config = dict(
    hidden_size=256,
    head_dim=64,
    intermediate_size=1536,
    rope_theta=14600.0,
    bias='none',
    parallel_block=True,
    init_std_up=0.0312,
    learning_rate=0.00799,
    schedule='cos',
    final_lr_fraction=0.0,
    max_steps=4468,
)
Each number is 128 + 24 x the weight over its row's rms, rounded and kept within 0 to 255. Layers, rows and columns count from 0. Numbers have three digits each. The size before them is the row's rms in percent of the matrix's.

# up: layer 6 MLP up, 1536x256, rms 0.235, rows 194-293, columns 0-63
# down: layer 6 MLP down (transposed), 1536x256, rms 0.0778, rows 194-293, columns 0-63
up194 091:121143160122132101111150141076189119174136134136196141138138108156191142119094135124103138141104087151146093121104111149104100119122144198142104100098170101131126131133159118119118093106130124
down194 096:129156108158170083158156158126133137093132084140132119159065152159125138157118126112115152145105119179143108134135124155079116142131150112128118091143109129138116136118148140102106105093130149
up195 098:149175146127124070158082122098102135091185148161157121139108142103130153113128106087132129095145151128128071124122122126113128099112117130095108124172127135127115106077127137083151074146100116
down195 097:117149108123125182136141123126133113109146184108077106088131120134108124143132157146144145151154094123118156104091053122112133150106118142168135132142118153125132124225137096124119158137175125
up196 094:131106123186136161125121105163153108137126153134137089140146101113153145109078144137140126145064149175102157103114110156146137127136147102107111094108113100161098138172135121108125124117122117
down196 092:082104144067131116155085137133120164119087142123102129102104167092178097114161134131141134104137112082128126159158156106117108142149130093152113217162135161110110141148115134126118140146153111
up197 101:100131146149151115124151126131123146179104103152106161142120105181126173130108134167141108150148118111105151126131130169134127121134142142099152108139139143146133122152073100104122157132139160
down197 102:154120087117112084155101115152126088142146128137146124166146102166103112171133101148113140108172059137148122135145134126098101080157072132129127106124164107168114112089192099108119152151095197
up198 105:143141150122159124098133151149141124140132116151119132148171116152156103112158150156097067177126130105145136138130122094157143144111139155147142077140126117109152083108108144150138141112124102
down198 102:149123104158067143134124099108120146154125185113083131128123132157098179123116170132116170083106097133142115144091131181121150096105107141099124182103147145124126158129138183135110120146152133
up199 095:122131159114105106107081104102137146108143189101124104111135156133124121150129133131145107156107131115123183084125114139098136115100107148115168119146100083149160107087110138123122097125071096
down199 094:135145105155126109165152126132124118128159154135101168107112116089154104147104172144161138109102165161180112098130086086128130096146182091128155116120143160167148119137142122126109141138107143
up200 099:109157117133107126101162111226121132160115140143059095122133116133120162146109122155127136140164170109118097109122121177170135125123108139151153139166117134129109124130155156147113143120147102
down200 100:122100119111147111139093130069125113105113141112138173088152149138162113132085128164130137139120135120142149111101117097129117150095137118099124128136188130138164162142171119104115168095105118
up201 101:117104106081134113090131122127157098150158106103134181103124138129113087075151130092092114135116090097118135131094093166146138139145152168157156109122132103118121175143133112071156156076127112
down201 102:169140105163168106135110125130111126104086100139147154114127122152086130133104135123131149102151150107138135144086161063132154127101118109099117088151139159100119117124093132150090109125134138
up202 104:156121144128127127151113142116133164130150133141151087162162113125163139131128133142128130100115176098147103099108116133150122104134107126153116140110111095144130138134141148145174124097107133
down202 106:112118138124167112156133095101147103105076167108112145114156141101127092150119123103101110107116110173176138128133121094129129142115146163067133117123114124099110146124144115093138130096111103
up203 107:132089131140155156105158121149135079085162109101161171169123163149058089105132107132137124121118127149100124109143152139150124150101114172146111118118098119109124168183095125126115113132125112
down203 106:113127104165121124144086106107110085169143185154121171109142087125158091165101158154181148118115106126133116142102128131102130110127128127146125135106114156106142129155167098131136109142132122
up204 098:137118100089133113082137123118140097144168085115136165149075117115131154107093160148124108093136110116160159119168123080112115092140152127186162158099087105107104117117099155136128122155145115
down204 098:141148142142102120165126093163128127111125154143100114106114153108153133110125087088161145143135114114183096123111139109123115108111087130112125114085124181151131096153133095135136107116111148
up205 100:138131103119156092121097120167113149132072135097159129101133125146120128167127122083132118103080099156134126117098160140136080154139123154120135090121127140139102103150133139133146182105139101
down205 097:146100074144095146134110118131132083128143105096126093144121117131131143097113121144104077166149088121128141089152087161142122181145130113133148102129140152117140085100095127150077101138143154
up206 099:104106073100124133091152152153159129127196158098167104122122113155165107132120166143120139153177125159091106128121077118155119121142141125097162135129139122127131124070079129110131130140115131
down206 102:107116152154143135133100098112125153127108108137075137142136126105116129208090151144100116106123133075137147104144105134134149087142111118129134121125110127106097134136149173134152073146144116
up207 100:096134138098111173130139112108079123154141165140070158139154105171136115118159146082137126131168124136099128128120149095153112103125160149125089183140140100134115151123171069110134145156121132
down207 096:103127083171138100132142140180141146100133087126138145102128118104162104172141110171096109145120132147071120105091119135127179146102138112119156113098148123130144129135107130157112158115136073
up208 094:086178100123139157111131097138153166106132135120136102115146111129147141113106155118161167155109100157147134133188149125139119121125098116091149120086160105113124089133153091096111101124137120
down208 097:138108119151116103121099156112129165129173123096085116160169117099129142087138117144098138159156154109081115113133161096147115127144108125129108123120146175136120133146108115107127148131124154
up209 095:097135115099137120117132138133142151116139132129097135101125087113153138100119106107112161114139075126142114125117111170112094164070112161141156176081198109135137088142117137164120127102100109
down209 090:095119154175126145124145170102093118108121132140156154068128117138132142168126090137146108139147111115173163142121091118102145111136098129127124107119151172108053137113121114116192135106181141
up210 096:095116103136145114147122193087123114123152092148138103140117140130107177139098119116139121136133108134121173145121159142187128139129125083104130123106108132146097112078104149139117103126127128
down210 094:132112128115135174095115117125161132136118156143070125068126096164132114135152134115145113089125119137125162158119164110112126119161144155167150131093126138127143086129137109153108123160156123
up211 094:138125122114129143173156090124151124121162133121120115111138120152124175120154164112134101090101110156131120072081108108126160149153154119127136081135106123154117125123166135146098116133135091
down211 092:116151126145105148124139096118151145094139136098152108155118109089162150122126099099103091146160131134139179103107109100113166134169106149178068123144123087097143117111110193124121164150089099
up212 106:104143131100080130144141119104109114129143153135109092137126123127106129088151116139136109129190142117077103147128161138126128115111145150171144137145169143127108130131123130111137162169156131
down212 101:147122124119178130113124134147164128124120088167144181154126152173114147151120140167139123123085124189168139123158113142108145119118120094081131151110092099111113102126116119124133173090143136
up213 105:115140113125148113140134142117106141101165115129122135109148153140118164090140075172099171111146142086109155107094098158138111117120098118130141106109106116075075144099163095122143160148201129
down213 106:157075127135115099108150115120107140164089145089129114128121114089127147155109158109184110125114120130117113147142159144115104129144147151132099125152138132124138134160162144145156105133118125
up214 102:124123122152159141153139173158131122131123126124110127143113113103123133091114125154136130123087127147093141112148093117129117109091112137126146122094116120144116147121105097142144165189122160
down214 104:162124133124129109131150114123125130101186147138096111160152114147130134165145148119181111118122095128121159095088172083101166124137142117184161125141145148134114117118129120095110104108130136
up215 103:054093149140139108140139149135115087150115159116126139178153091152143090146075125116112118127104090206086132159116094143176118140134109106128129128137161155123141151106103130078132120108163117
down215 098:153143141109135128107132178118155115168166095122127131140112161130116154137139134142152119112131182114175152103120152142087149110112110137124108135148074110103151149148161146172127140147107124
up216 098:092138098142092153132115153131112126121127112113114138133119141114132133071133165151147103133151106100108093108115113133139149084072135150148113162185135093152136113177106113136147098155128134
down216 097:121119131125155106119102074148137121114158127092146109110119110152107114148094103146125096109132151118138106122088168153104118122155128116117135127113100182115095106120121140115105131074108108
up217 097:110116113129148127133115123157119114130129142112112084114128104132148109121114153070124134104100109174119132091118149095138125137093129098120069085162121115131098127171097099161122083086127109
down217 096:117101097128152098123120149152092140127131085159155135136123142144149174174096151122144131129148126130134109093124166124135169076132101136123124147098166127190157116119121163147156137169100110
up218 098:129157143117151141143105162114124117159155137159101121126099112159077111122087130141113150100114125132112084162119162152136108111143113160099133153144178130133150119136157073126139130119119142
down218 099:157165162143139131126117098083139125077123110121138126126133139097095143127108121132100094103121130146093113101107145139105125151153114110146113137153150114113098137139123101058199159112133144
up219 101:148124154114161103150143140130083069133119144092102113095103147073101145093128120126100121118086105127102121165129092139131126146114067124096132143121179119201126157134111119131067131154106112
down219 103:143129081134125165091091107124117151154130174120144143158141132169124154144118085117106110134150126134126121085106119134144098117109152101152118143111120134112147157138136125160116123107179110
up220 096:137158166126089148168120147136136140173175127134119128154119147131116116148127110073131109111140112145123115129115125184142127121118125177134098130159141129135125156121141105128116108109109095
down220 098:160158141144110194144119135083108114151109116124130134130117138165147151161121138160121153098127144138121140079138151130089118107088126137148132121166121083146134132115104120151159131103127156
up221 106:081099147182093124116132138120121112106130138142104121104135112138134171136088106151111112070165150125127100095132103113109131132106108105125144102140181136130116120131156134093131094115110124
down221 101:093087133124167071137073110148141149089125117137130153144130111100116163121164108126151130079151090127139154112146173129139141159111155123161173099116124137143161147138097110130086131100151136
up222 110:145136147113098152139109138111094107176171139132134167168180113151113138101149091134126146119185157124152181124167160135116086142145140141150130154104109130149131132132122139135142126124057116
down222 108:081117135139229118153101157160131131113157144141110131112121154097114102176122103141124108133141141112080155178130142090113175117150125148115117116105105129156108114107116102087138119091138114
up223 104:125101124133118148128151127072134125176110135128147166095132112126152116126122081164129098133095113088128107109096154084086093109133155134135082154121114117131174133114126128120104126095133105
down223 104:173149099102151106108088158168184131102172139169133081112068145154135140106139155102146164141133121112136103129134117114132143145141173155135142092162162150144185136110135111155125109137127115
up224 098:095133123158127129149135149092084103149136173118079127123076132141142117136137089118114112115148115136150095112125136133125142126125098135151110106101116155141157159109126115116151156153132117
down224 098:144127161167094128148112111124137126115137094076143094131092139145120162148208132121157148121123154132106127129078120153151156097098129105125121089168135105106083135103137142127143114105150119
up225 096:131141092120131131146167134130090143115098101168119113125128117135143135082116135152117083117093148117082113100095130118178135143151143141129110142133144085136130157147130138130095139141140177
down225 093:131136121147164130119143175130124161143117158129131164142168121151134138163135098151135107161165069128159132127122110132144097105169126135122157130143133091148161104147137146088080137104094135
up226 103:177156130084205126141148131150149118143096156130149135123106106140131108150120169117072112121136149116112117109103144145144131126133113138092147136152167162149116170151125157137104094122132104
down226 108:081147173137098117138127171120111143095143122113148124114139155140122162120144147143172110146097146160116145165127128132126127121170124140126130135101088154140111080118119113131125081142102141
up227 100:094143151104134124138146124142134111127115149086090131089117111138098176118119096136159129118119131133154128109127138132118155124168093176143085054164124116159143085149170111124166133188102100
down227 101:130119141136126148136122173140120166133181138148122135108099099093145139114113108116117144114119121125076097142149109107117124089127149094156151147117109107076127094095109104111159074143108076
up228 101:116140103123167127144122122121095107147134138151161113106128146119160135069108170149182124129117152104123163117150148090100129156102150132150151114127114126145113106107118127126088136132154143
down228 094:130113145139081142126124109152178116107100154135078131109132117133168106150134117102054124102144131179137121172092105172138106133112101165085133144135133101112135151158173142139146130113109123
up229 095:112099129150134084111125135138182094143148109122145136125169165141129121085120087145116080124129112138144139108149140124128111113115112140102138159152132081121130152093158131158126124124127129
down229 091:165175146119113119156102126114107163108124138109137100151067099096089144169103166105154107143106107131128114115119118144122154155165137116158124133148110119173168116122195086072116166129137136
up230 104:084138127113133117069126152095142142132085119125122158123148137151127121167126096132100088129091149150124088128128119129093113096123127111090105125149108114118144118102128120117101118115139138
down230 104:138126110159158136151148134134149130079136140136078148138138123148088095124172162174109149115125132132123138118169113107116156137105141071133142100084109178110171176146153084127098105141118123
up231 109:130155162088157145105108170114143156086088105134148119114178135130090129113141138129109141124129145132133161129132124113128085106152106108087139120121087156117152128137106129122139142118162150
down231 116:144161164136166106105143110124153139129116117109146136144168170136144129129126083090096120116131141106126166129098109142135119096090115096136100084139119140102113160136148100139145165160144121
up232 107:151148126140186109097157155122097131162147092180112128136060104166165140152100140068085064137094110110129135145139131140140148153179144179143135133119106119120092135145086119122124170156101131
down232 106:117127125108099102170096138127144117088132183128154120128159147179111136147127103131150136141143134089125108133124126115041110118121148130068104123146157128156152170130142142187129133111115166
up233 104:144116093160155120078116126132140114104162097108132115135086117146128129130118117145114114166145091137109136093125145114166131070127128126199101159123123110128145133110166117116111131157125105
down233 105:157126134112144110124128036117110118140142122163127114143122114086188110134096109152173089152117151124119159142169119146061132133114134134129119147100127146112078125155180105128090177167138124
up234 101:134124101119159120096113110119143116102126100137114134125111151114118144121081110138135088133112140119089131119159125124118129156084083116169128085123097129135133164122132127133127146055157133
down234 096:130167132115116122115172136138103146141113139096148152132134100121108125160098139127130132122142152138163128122111124095151147083195114145164138141105178113163094067099096158108131178149093124
up235 097:128130128120116147123110118121089128169106129141100126149110118120108089119089128136129130102142142126101150155130122099131113085122145136129118135140104117113125109099120127094107111096096160
down235 094:142175134149121094056107165160134158087144136099093133118157145151145127142128081180145105118156164104122127110085130106118107119128141107116133132131175126121118124137123131162143088101151058
up236 098:149115117123169118144124165134186158113132127110135151138091114129110116111089140073108178122149144129110160130139145152139095148170140109114164150110147092151122114086112148105106100117118114
down236 099:143123128114117108113119115141105153105127155118099106097154170153126146152117151165129117074147104101134136116112110151155139081125154165161135140139099143144179107112110105117100154128069128
up237 108:138133117122125126114082145115129130138172119090108117129109136147140109116146147133109147074131110146169128112131165169099123128087097105126129105093082133146110106116149114157107137153077114
down237 119:138118171129143109089123116116126095121129129095166174097136178155180127095157104156109092092128148126102129119092157121130138144126117088120143156133081111132118107125122159172134123097174165
up238 093:089145101098085140121132121161121102064152092105113153099110142138150122137137074110142133156149114115154155108104097112123133143088154163134110111146116134105105094087136147119128119101118148
down238 093:153120104138134098111120105099132115119117143163135103127124113121120139088171125136198119092129128157113120103152108106119175127185131146127136141094150095086164112128114100118132124148166079
up239 104:155129094154130142146120166130166153117115123110104131101107133140129103156125136171125113133135096150160116141127114144164100129110136097157135146110135131158146114106146175111109098082111109
down239 107:099140108127117157108136132106130113124098164110152147137143110133134091141149100139122173141116149161153104096166098087139166110124141138077070154126122128123115127114161099086141129106116123
up240 103:120140132117135126110146128134111152123099119120124129101116199145127166143078100151145107123103186134132133080124112122132123141134129095137091133144141118158110169091154128136124157103142095
down240 103:103132091123149117165120117110114109105169130125131115156125097133146097156135150158125115115117118114113113152122130149087131091129124123130149125115113107139145127164144135138095105139122132
up241 093:150123108098083111109122141097093151121131123098151103126138073130135147204130096149151108108169123113107131094196101105081118143152106132140083168124088185120109163148169123126128118144124120
down241 094:105122155132120129119122123131162132121105170128122120112146151094127083123148151149107140144147163132117107136143171129129159147165148163153142100107136140118104114129105108133151106116098101
up242 103:146144103090121127140176117141129148150129145153106158125122134137129091115184137092083112140097161116149154164114086118126137126120103138101185125131095120121109123165107092092120131096131095
down242 102:127135135112138128114130129108139145158132118092163145134093152103106085088157174126126142113115128112123150097111130124145074104177137111170134109107129168168133127095134138121159110100126122
up243 108:126125088092134126127144133128103142130128158159133138133081153136169128157110138125101124109080155094126107154128120086127137103117099132099171142124141101140119111141103137093122137142148101
down243 104:111108119163133141139096128138103114104161113064097128125164093108144131112127130111173113129139152162162110131118170115083153159134152106149121111135167159133124139125175117143152119154105135
up244 104:142158129113110100105148077173148134127149155158094135165093122157161148172122144125088111115126099129143149134181140092145104151147140173096125091078128100145134178148139145117131111146128142
down244 096:122142126135113173125141144070139150109102139124122159118156132134128112092145146126109126195132111117139096121093081117120093136095157073161149129143128149082156112096121066159089131124151083
up245 094:111078127168140161090133170159134104141143148078103144115108132175136101084164122057133168104142130160096114115119122136126131118091119108130116135150091106114150135128157165104138154141101130
down245 093:149094088115125148128097159151117125129137143128090117160135108125109129134116143123108124095098128093201119142126149107152157127170118139160127099109137130113129132110128122126162118117082112
up246 095:145091109169160109144161086137150158130121122123176127160136093093142104154119168148163119152119145138141141149126156122118113136107070126128117105173106129134137118168074116143128129156152133
down246 095:113158113069135112128113118142058096126156117129095140099111143157128153151141124101105140131096079117133173082143129177102128094139106172130159159073174146133158156117174134120135140091134120
up247 093:126139104125133130161113170135127190094080118102113133099150147126130140116131141131128154145113120092077121071083111126142124128073116132160130154121127127077117162072125114156119126113135122
down247 094:149171128142101108086119109107135109127152152151103165137090137111131135153098123105173076099128094109166129102126110088122127125117110140150126149135111103130101124140176106137124115136121137
up248 108:106156119131198111146159089119097125138163115157126134095103122152126161135162105129155097106125142112102119108131102111149130132150139135121106101133186100101085079088110126120158090097129118
down248 119:122141129159094113132114117098143114105131129120086089099140138154132144115186119113119131137168132100132144144133149120146076169152132159109146115154112127137106105130113149105147117136109158
up249 099:164112148094154109123111117120122144112156139194117157118089114096142157129111131142107143087124113166086108105116085103157104111104130108092052087129083117113144113123163120114127158124112125
down249 101:130104165142098129190184139156134099116092128111113143100120122126115120131106101133134169170177119101136101108135126130111143153147123131166130107126132149136102123129130130130076160152096123
up250 103:120149134176147106141145107132150172151099150122149151134092115096118142141099113139078119138079155150156145116152148112135120122114110114113151137129084087081137132150118106097144087119106160
down250 095:105094067110142134167137126150140141123130089115099158102167108138100146098127120136163141139159065087121139148141112097144147117107149155147107115110154147135114123139097120135138157111142111
up251 095:088139121127124100118101144153125166121116137105158121091129110128150109142146102109159169097118115133127109147111098112133150138095139144122103123134126084207109125153171135122138136123134136
down251 092:138082129136117152101129091133107133131168115159066132112103124138131123126096143126112137149090159156081105141131106131109097117093128174094108152111181128129126129151146110130175116103076119
up252 102:128149118128085116152165158135146145124115131116119132125115060136145097113135097144111143153142104165128108055136101158103127127133104156154139089126151158066162104119141166073163073133106116
down252 102:138145188154157154109122115158127128124157175078108113112127108144094134085138152090132108160144107135151138146148099160142111124147135134109081117156111156087123097162123105113115132144187102
up253 101:124072147172101126114101143150145141141170182143137149149124113134143121126141122123122151131134140115122095110154163134126102100124103153119157136165175132107102148117097128102103158115141148
down253 095:094168110133142114082086118126115145126108126097104136140139128111145133081143143141178114129140133122118121168119118122128162145153120144126167136096098154166117116151152110161144105123129103
up254 105:193116107117152162153122129161118130124122146133117154128124137159118118125120141134116105154119129127109135153115141133137096133114116127129145104150130100148121156145089133150113128135139109
down254 102:140140094153115114116105140182129107092091153129125117094117125136161126152109094119098150167082125125094087097130089105128133112113164134141163123132152127119132143098119160106151120145132127
up255 096:134177105144168083132103143171129142148148113135102109143143101134135136146140148094108142106115140153091123178104142122127132100164108126110152158125078138169147153121124153178098108126118130
down255 101:110147132149116117136145153131111135088159135105103134130142071127135109093170147163107136133081152114153117162110126087155122154137135141122110137100146154118123122132109103107102096148088129
up256 098:129121117148111099111135120139098080135132105113108133140092172128148126120155160103120114114143111118132142103089153132125161148126100108083147122122109169148128131116104104167133132097151094
down256 096:107134128115145184121133165133153160118096140156176152091090121159111120114133139167125136107127110118133100107140076124131106103122147162140114101125124106156141132159091162121159130152127119
up257 104:080149136153134141137152164139113125138150150139113070148153122091137157114110120127137156109114133168094147087130114141118081095116156155107108142135129121134150138178161124164135100125121074
down257 101:123139122134113137153110130139083156138109073142149162145105105087109156136129104127127106148126141127120118141107110100179154129110087133108128090113123144132095141111191174161124140153131057
up258 099:147111133126117099111086131138153114147137121122158104136105134137158156123145174109130135134119125104123145139118131132123119116160068091142144064127105152144137147117172131118125100139156164
down258 106:135163090085169100131148118138159131090115130136133124132143145111128142150119083111145113172141164124107126146061121102111097157112080097099137148103132155130162136109140143116110127128116113
up259 097:139195148150121133146135150100167139115101049167138153142135133108143174134150148100164134155137144131101124138108130123174102142087111140111138143101144145147123166142101142128096139157143132
down259 100:110135096119135107135147100154158129110191125130112128152131158123118124111142123135148132055136123114140112116118136116102096125088087180096155109108134104143159141139076169116144120103135092
up260 103:150159145128126136149117173118142147106159113136138103124118137112097132088119148099147134097117108159141156195154121149149132158091128122098180126120133131104117148098133108167107148119171150
down260 098:119085124090136114067143100118078102159117095134167179157146119113152080131139119159126146135124119108110091095101178129113125135121125150128114148121148120177132110149117135102121128117100090
up261 099:137116080127098132089122128094146165118107124129149165102140152179131109153144138139118104085162159137101137106099154135127122181174103122145144140145167142145091140152109157126114109106122126
down261 097:134135175133157151127151096128136143162115099134165074101096153113127158101149138141153146145140116107110156158186155150142139085132133133149139137088087138137074147162115132136109126141139133
up262 104:114135142118148129161125126157150134147147133139114090196093124151151179111159128156140120157149151122102152158117098122147118155125161141098112106154097111118070174109084143122108083135129105
down262 112:117141163144109148079126150085170111154128120116136119144077131118135125098181101158112135159131164144103142092055140119115122128129103093135111120137127171137141149133121122098112129147121134
up263 098:172144145121088138119132102111128154151171116131135100104159102100133125080156119156154136134123152135110114161108106134133145136098100131136105133143102164131116117132121123128110100137133092
down263 096:080131154120135116115082136113168111144113121164158144122136153107153109146128116053160100093146121157155179141143115153124133124111127112130114107174161101122118112124099125131172133134119139
up264 091:111127142108141094163100095109132099153171141122139094137136105152153107107136126164113117098145131143143115125137133182140137158141152139168080104119127134165106149136138124110108095117172152
down264 090:125152147125131101100152148112102170084147087127122186138161137102101126119093169150098147170136127091143113097124113146110122126131104137078119172101133146117156165173111144127131119142120110
up265 102:142126079135158104106135079159114156137125111187134134095099142120143081085121138121147123188165142112094100152137129125121094126164147153161115146149162141131129148150127099132115104090102152
down265 102:094161134123117145123139142128139116145137137089147119147147150145139145136128118149148143055096130133128175101106159108076131130070098102120144104116094103137127106142131153117114091134134137
up266 098:159132146162128139111157115132097114150148115156084090136120119147131102134171097137143144170174124119126128128126112100113161112121134117132107160148085070090114132096189153135099148197135109
down266 101:128122132092154114112127159104159123137088152138183107152110145134123121104128169124137185151094106103131116139110126120129151081141134094137163119143142161164123110083189154122116156114094127
up267 098:170138086127163142077127112098138144145128150139118117139137126140136144151129119142111128136135111106140121123103070163135074168161180144145122140165159088141149102136132081153106111141180135
down267 101:125147077125123116134080098095114147110091174141115141133148131120161154142136155155128152155144134112092107147104132111143147133109113077205143155163140138113186107103147128130122132128132108
up268 093:126152159134144171145076160096157152151098172141141129116122160123129077123167134175139099110126145118102146129162102108157120107137117088107120113109117111123102143098107163140132123157142145
down268 092:075080105105115159114097127099144119106138137118166140148127148161122136107135111122140169107132129108119134084154106161129109166153123161096159106163148140131152104142136120111085104140124127
up269 110:107152118125165134163096129167160136125154138111122108137125201121129107134116113140155094112107099157114071117130117137102098173187154122141175156135078111136163143119119122109124125121170133
down269 107:133066122133150119135110132126104159139101104183146134135126145165090118168130122132095101140155170122127125142121086145129083096117146149119110118125155123122115147151147117139124144116159148
up270 100:111104141156126141125118166145093137113127122145131112102166117115115103142092144113114171132146131132119117099125118176108112128105105128109071121142117144138106150081125138107087145131129137
down270 102:111145115110122125120180127138167100080141128132098075113129133120173154055167103111163111136123139084132096182136127133138099104098158128123136147117161089128135137128176096128136101171151141
up271 099:157155091088133159114073139125124135118133121118111085140114095124153139117141102116092095141117143128114142131124093091150154118091128121129153150174153138133147102120152144103080109141121093
down271 100:159119086141133122083130113093082124128141109145121127109109103151138174108178089122065135120155112117138154102137136146144151133113134051138106131124129109127119135140116119156127122112158094
up272 101:100124117093131141118096128152097116141102155132092122131098183151156123113166107133115136109144180089128127107139130136121144121126129124108096103124169149149155152085111119133161138125116130
down272 102:147146098193117133140145095100153118113136102124159175133171092133128163129123150117107105141121106144142113121115154105164140142100131142163120141128097117117178103161079138101152106128115113
up273 101:106171095127105110144110124093142120137140102094160114113107160138150124144146133096134145117108127147144151128082098128110131094103092111108160107148135152135113130146134151136105119109087146
down273 098:146131131101155171160084143131111157130108116167106168083127087135119160156129133130135117154114099113121120150141147074152139105113136157103095159123108135139101100128177183131073119142161124
up274 109:176096147100117141106178131109147129093116112136126143083151103126151131100143160125147107141120137130113150102093140134177149100174106114156136149138146099139082124151121135139114110104101124
down274 104:092153086157108142145126181144084101164130137121106127166123164131163127153123137141162151116148167127140124122152132132101134170114102170130131144148113146125192130100091149152166163120157134
up275 095:117112145135155142127138119115156150138116109132131124117140082119155132144119141147164116087159091152132079102092133133142118153126154121103116152146137134120118186113151132148107172117104128
down275 091:145135148169125117148133135103102128145153126135115103141137109164084116122131113141110137165096174166134128151155108139121133133083187134109152131138108138141123123134173071121143095091082074
up276 097:120118161110093112151126164106123139108118112122182153079147121134140099145132130148124143103134160099138099093127137156115118101122134170128140166129112063105107129097112179132141104156123090
down276 094:123114146128110121123105102122105093161135093145133148126152090112164169159110123104111084086094094181130136134140139154144131095169152125107107132151089120137147142162098082116115107150111174
up277 103:125098122142133140102154125128122118128116129138127089150134152187153086132071133115111149141113131149120111128123113080130165140108116068087140104117139090173095117136140126127118142159159116
down277 104:124157160131111120160130162149130118090140125120124115145076176052117140144152152113157140146120124096144140147125103140161127083123140161155122146141178167111149144134131119080111114112102175
up278 099:126125172138137109141126129116139120107155116142118101182128136116145129090145115120140127142105102130120077137135111147076136156105121181168116115152106114162141135136112154157163099188155151
down278 096:139103150100180146162116109112110120112135112120121117143103158127148117143151090179135101136142176116126153115138118152157123162108133136134170144164123127138101104125132174134097149118097092
up279 092:125130146138097137082124165108101103176166098114131119151134141123135122135130105177105113119114109158137137103089161115135133149109086113136119133126130097123080135108084154111130132099173133
down279 092:131134100097157166139132141133122093101103139155108145123118130087179125108146124132125155133111130129168105140158140145111151126097153081090176151108144166162188116164125135155138103181125144
up280 093:120095099091146130133137140116111142113113126139169075090116060104143133117101123130121104122111125101073100136153053142162110103106135107137168118161105098076125149114127171093151159158131142
down280 094:136115152086144113141102155095102124166135119123118170161099127107120099078130115117143113130150137129104154128129164164115127152118129155130104148128115109130138134118090108102188158180151079
up281 096:145146139132118112114148159131122135124122132131101105103147130139134144114127123152141116111132112079117117121088159094144114169102084115115135124097137121170142161144145103103156105154084099
down281 097:113134122152103152194124119155155148161095114125116150117110145168110101126109135128101138102102136149113136126116101128119164092129118115158118133125136142151152131142104081129125149166165127
up282 099:134135106130117142137146141103124125173135137118118131150093141089122092140135123150137070105150139138127125124115126133125137145111103127184180136137115122141131120137137146103148109127110120
down282 098:107115108118160144110117123126148158109129106141077116106120085145151133171119084139169168166125142147126100128121124154143181147141089123113116128152171177118116139112130093149127130129126132
up283 100:129150115138149111124104161140132126117152137123199126122128134112133133192129139126131151127114139141136089113142139116140147138127098161161107130111133117123137163129141109130100130115141077
down283 101:120171128101129095145143148126138130124074139105081125105067183111088116104087127090143142127122110109088138115107120155140162134129117137142138139149103164149129138127149134143142123146122160
up284 104:091139110129164111131127149135152159153161125161159126130090131092161149145161117132131099137143104162128093112148094136135102163120107126123195089118104112155093132136135120132124071187108091
down284 109:123134160105109129100123107152114066088138082087111090189167133126111117110114144107119100095135100129208132153164163112122149112156171069134156133130132130135128119118117127111153140097130134
up285 104:115153090145144136172108111155101124109120129129122118109144109150126126100131096111171117140124138156131122155116148116196103162162128133123120173171148162104119099113099131127122142119137119
down285 098:138156120111136143138119129140141094164127146120131148096132099093150158194117150138090140094144127113119121113156106148117122104125187128143168121123065112129121126128170142135065112165156094
up286 098:111141079118139171108141149121127129097122123136151146110112084138089102129138114139138114133134122153115124149127145118127132086103124162144157172137136170146131122129155116105165108156187142
down286 095:116107160128149111159142111118064159120113121099131099148151135153135120092127118122118140135138142146131133125117169129084138166179085127082127132126153094118153089144126143134156122111154158
up287 101:096161146142136138132106147128139095157157137128149080206104104141122143133159145129148100088121133111147113154100114156123070107123133106074113146138122114145068177123128145098093122103127140
down287 099:125122072094134156146121134120089135125101118164138165113153126116132105116111119112128132140125156126137137129117136082114204147094117132179153117130118166083154098112125161151135128157101120
up288 101:144124104151118157147119159155085145101076114148118173142093162142144114111116112134089139104115104121175134083188090136160090126103084132095139135129103105160138154143146114103143119136161123
down288 109:139110126131125129117125133147123157136118099150138149121137095127117095086156164132115132099149133149081159131151103133112134122114142153125104152120099099105146140133139115112147135136122130
up289 082:106124084143147155136148135076115089106139120157102153130119156176112129089132138128135151078126118112126152124109135128084071127150148155132086136114139141135135158109154125119121128150167126
down289 077:105130130160138095161109121135133151126136080080138139144124071160115156130088110105119146139104154119092094147133128127161140127118076093127178147134146146134086086139122101128146094098107142
up290 090:150145077113132125134158110169108125116123131141121136144133092089135156147082112144119125111113141155106111161106132138143112179136142168135105104137078103132159159114162114134126097146142141
down290 091:116162142133100143108133180104120120135071146125157150189148144137150111121142180140121143123124086094150113141109155090146128187125160162183168132172142125106157112104101127096156079112141114
up291 098:136150160138099107152094169146167146127123136126137147151091184083138168143111120114113114125101138117117187125124111090133109135114107148158119119160108152139129160126121149144134173118096098
down291 097:121082122107178161146152130139105114130143146132090105150161063151141107109148152142160133115121119138152081119167132143175127156119163114086131149118141119085116128148123100113112085132124145
up292 104:128114146135173124167122110111171099098118097121135145138132168126145156147082102110125122167147125162116117102142139140105131101113125135114139129144120100157127144136149086129163147098121158
down292 099:103117081113112122184140124120137119097149141107112120135144156107105144124115107150125165095101128124119135152139132147128123141095117106073140114132159115115172112105156139145121147120114099
up293 087:141087149135134120129136152103083142123121130113155154117123161104125142102177133129155116141132130131117139116130123130111088102118106119126133081130152164082153112112165138074144129191082101
down293 087:110174122110134107127112121110160122096150193132123138106133149157163123140116134138096106123138108103092140106115161118108154118126135123155102116109166107139067157155106128159088140099125121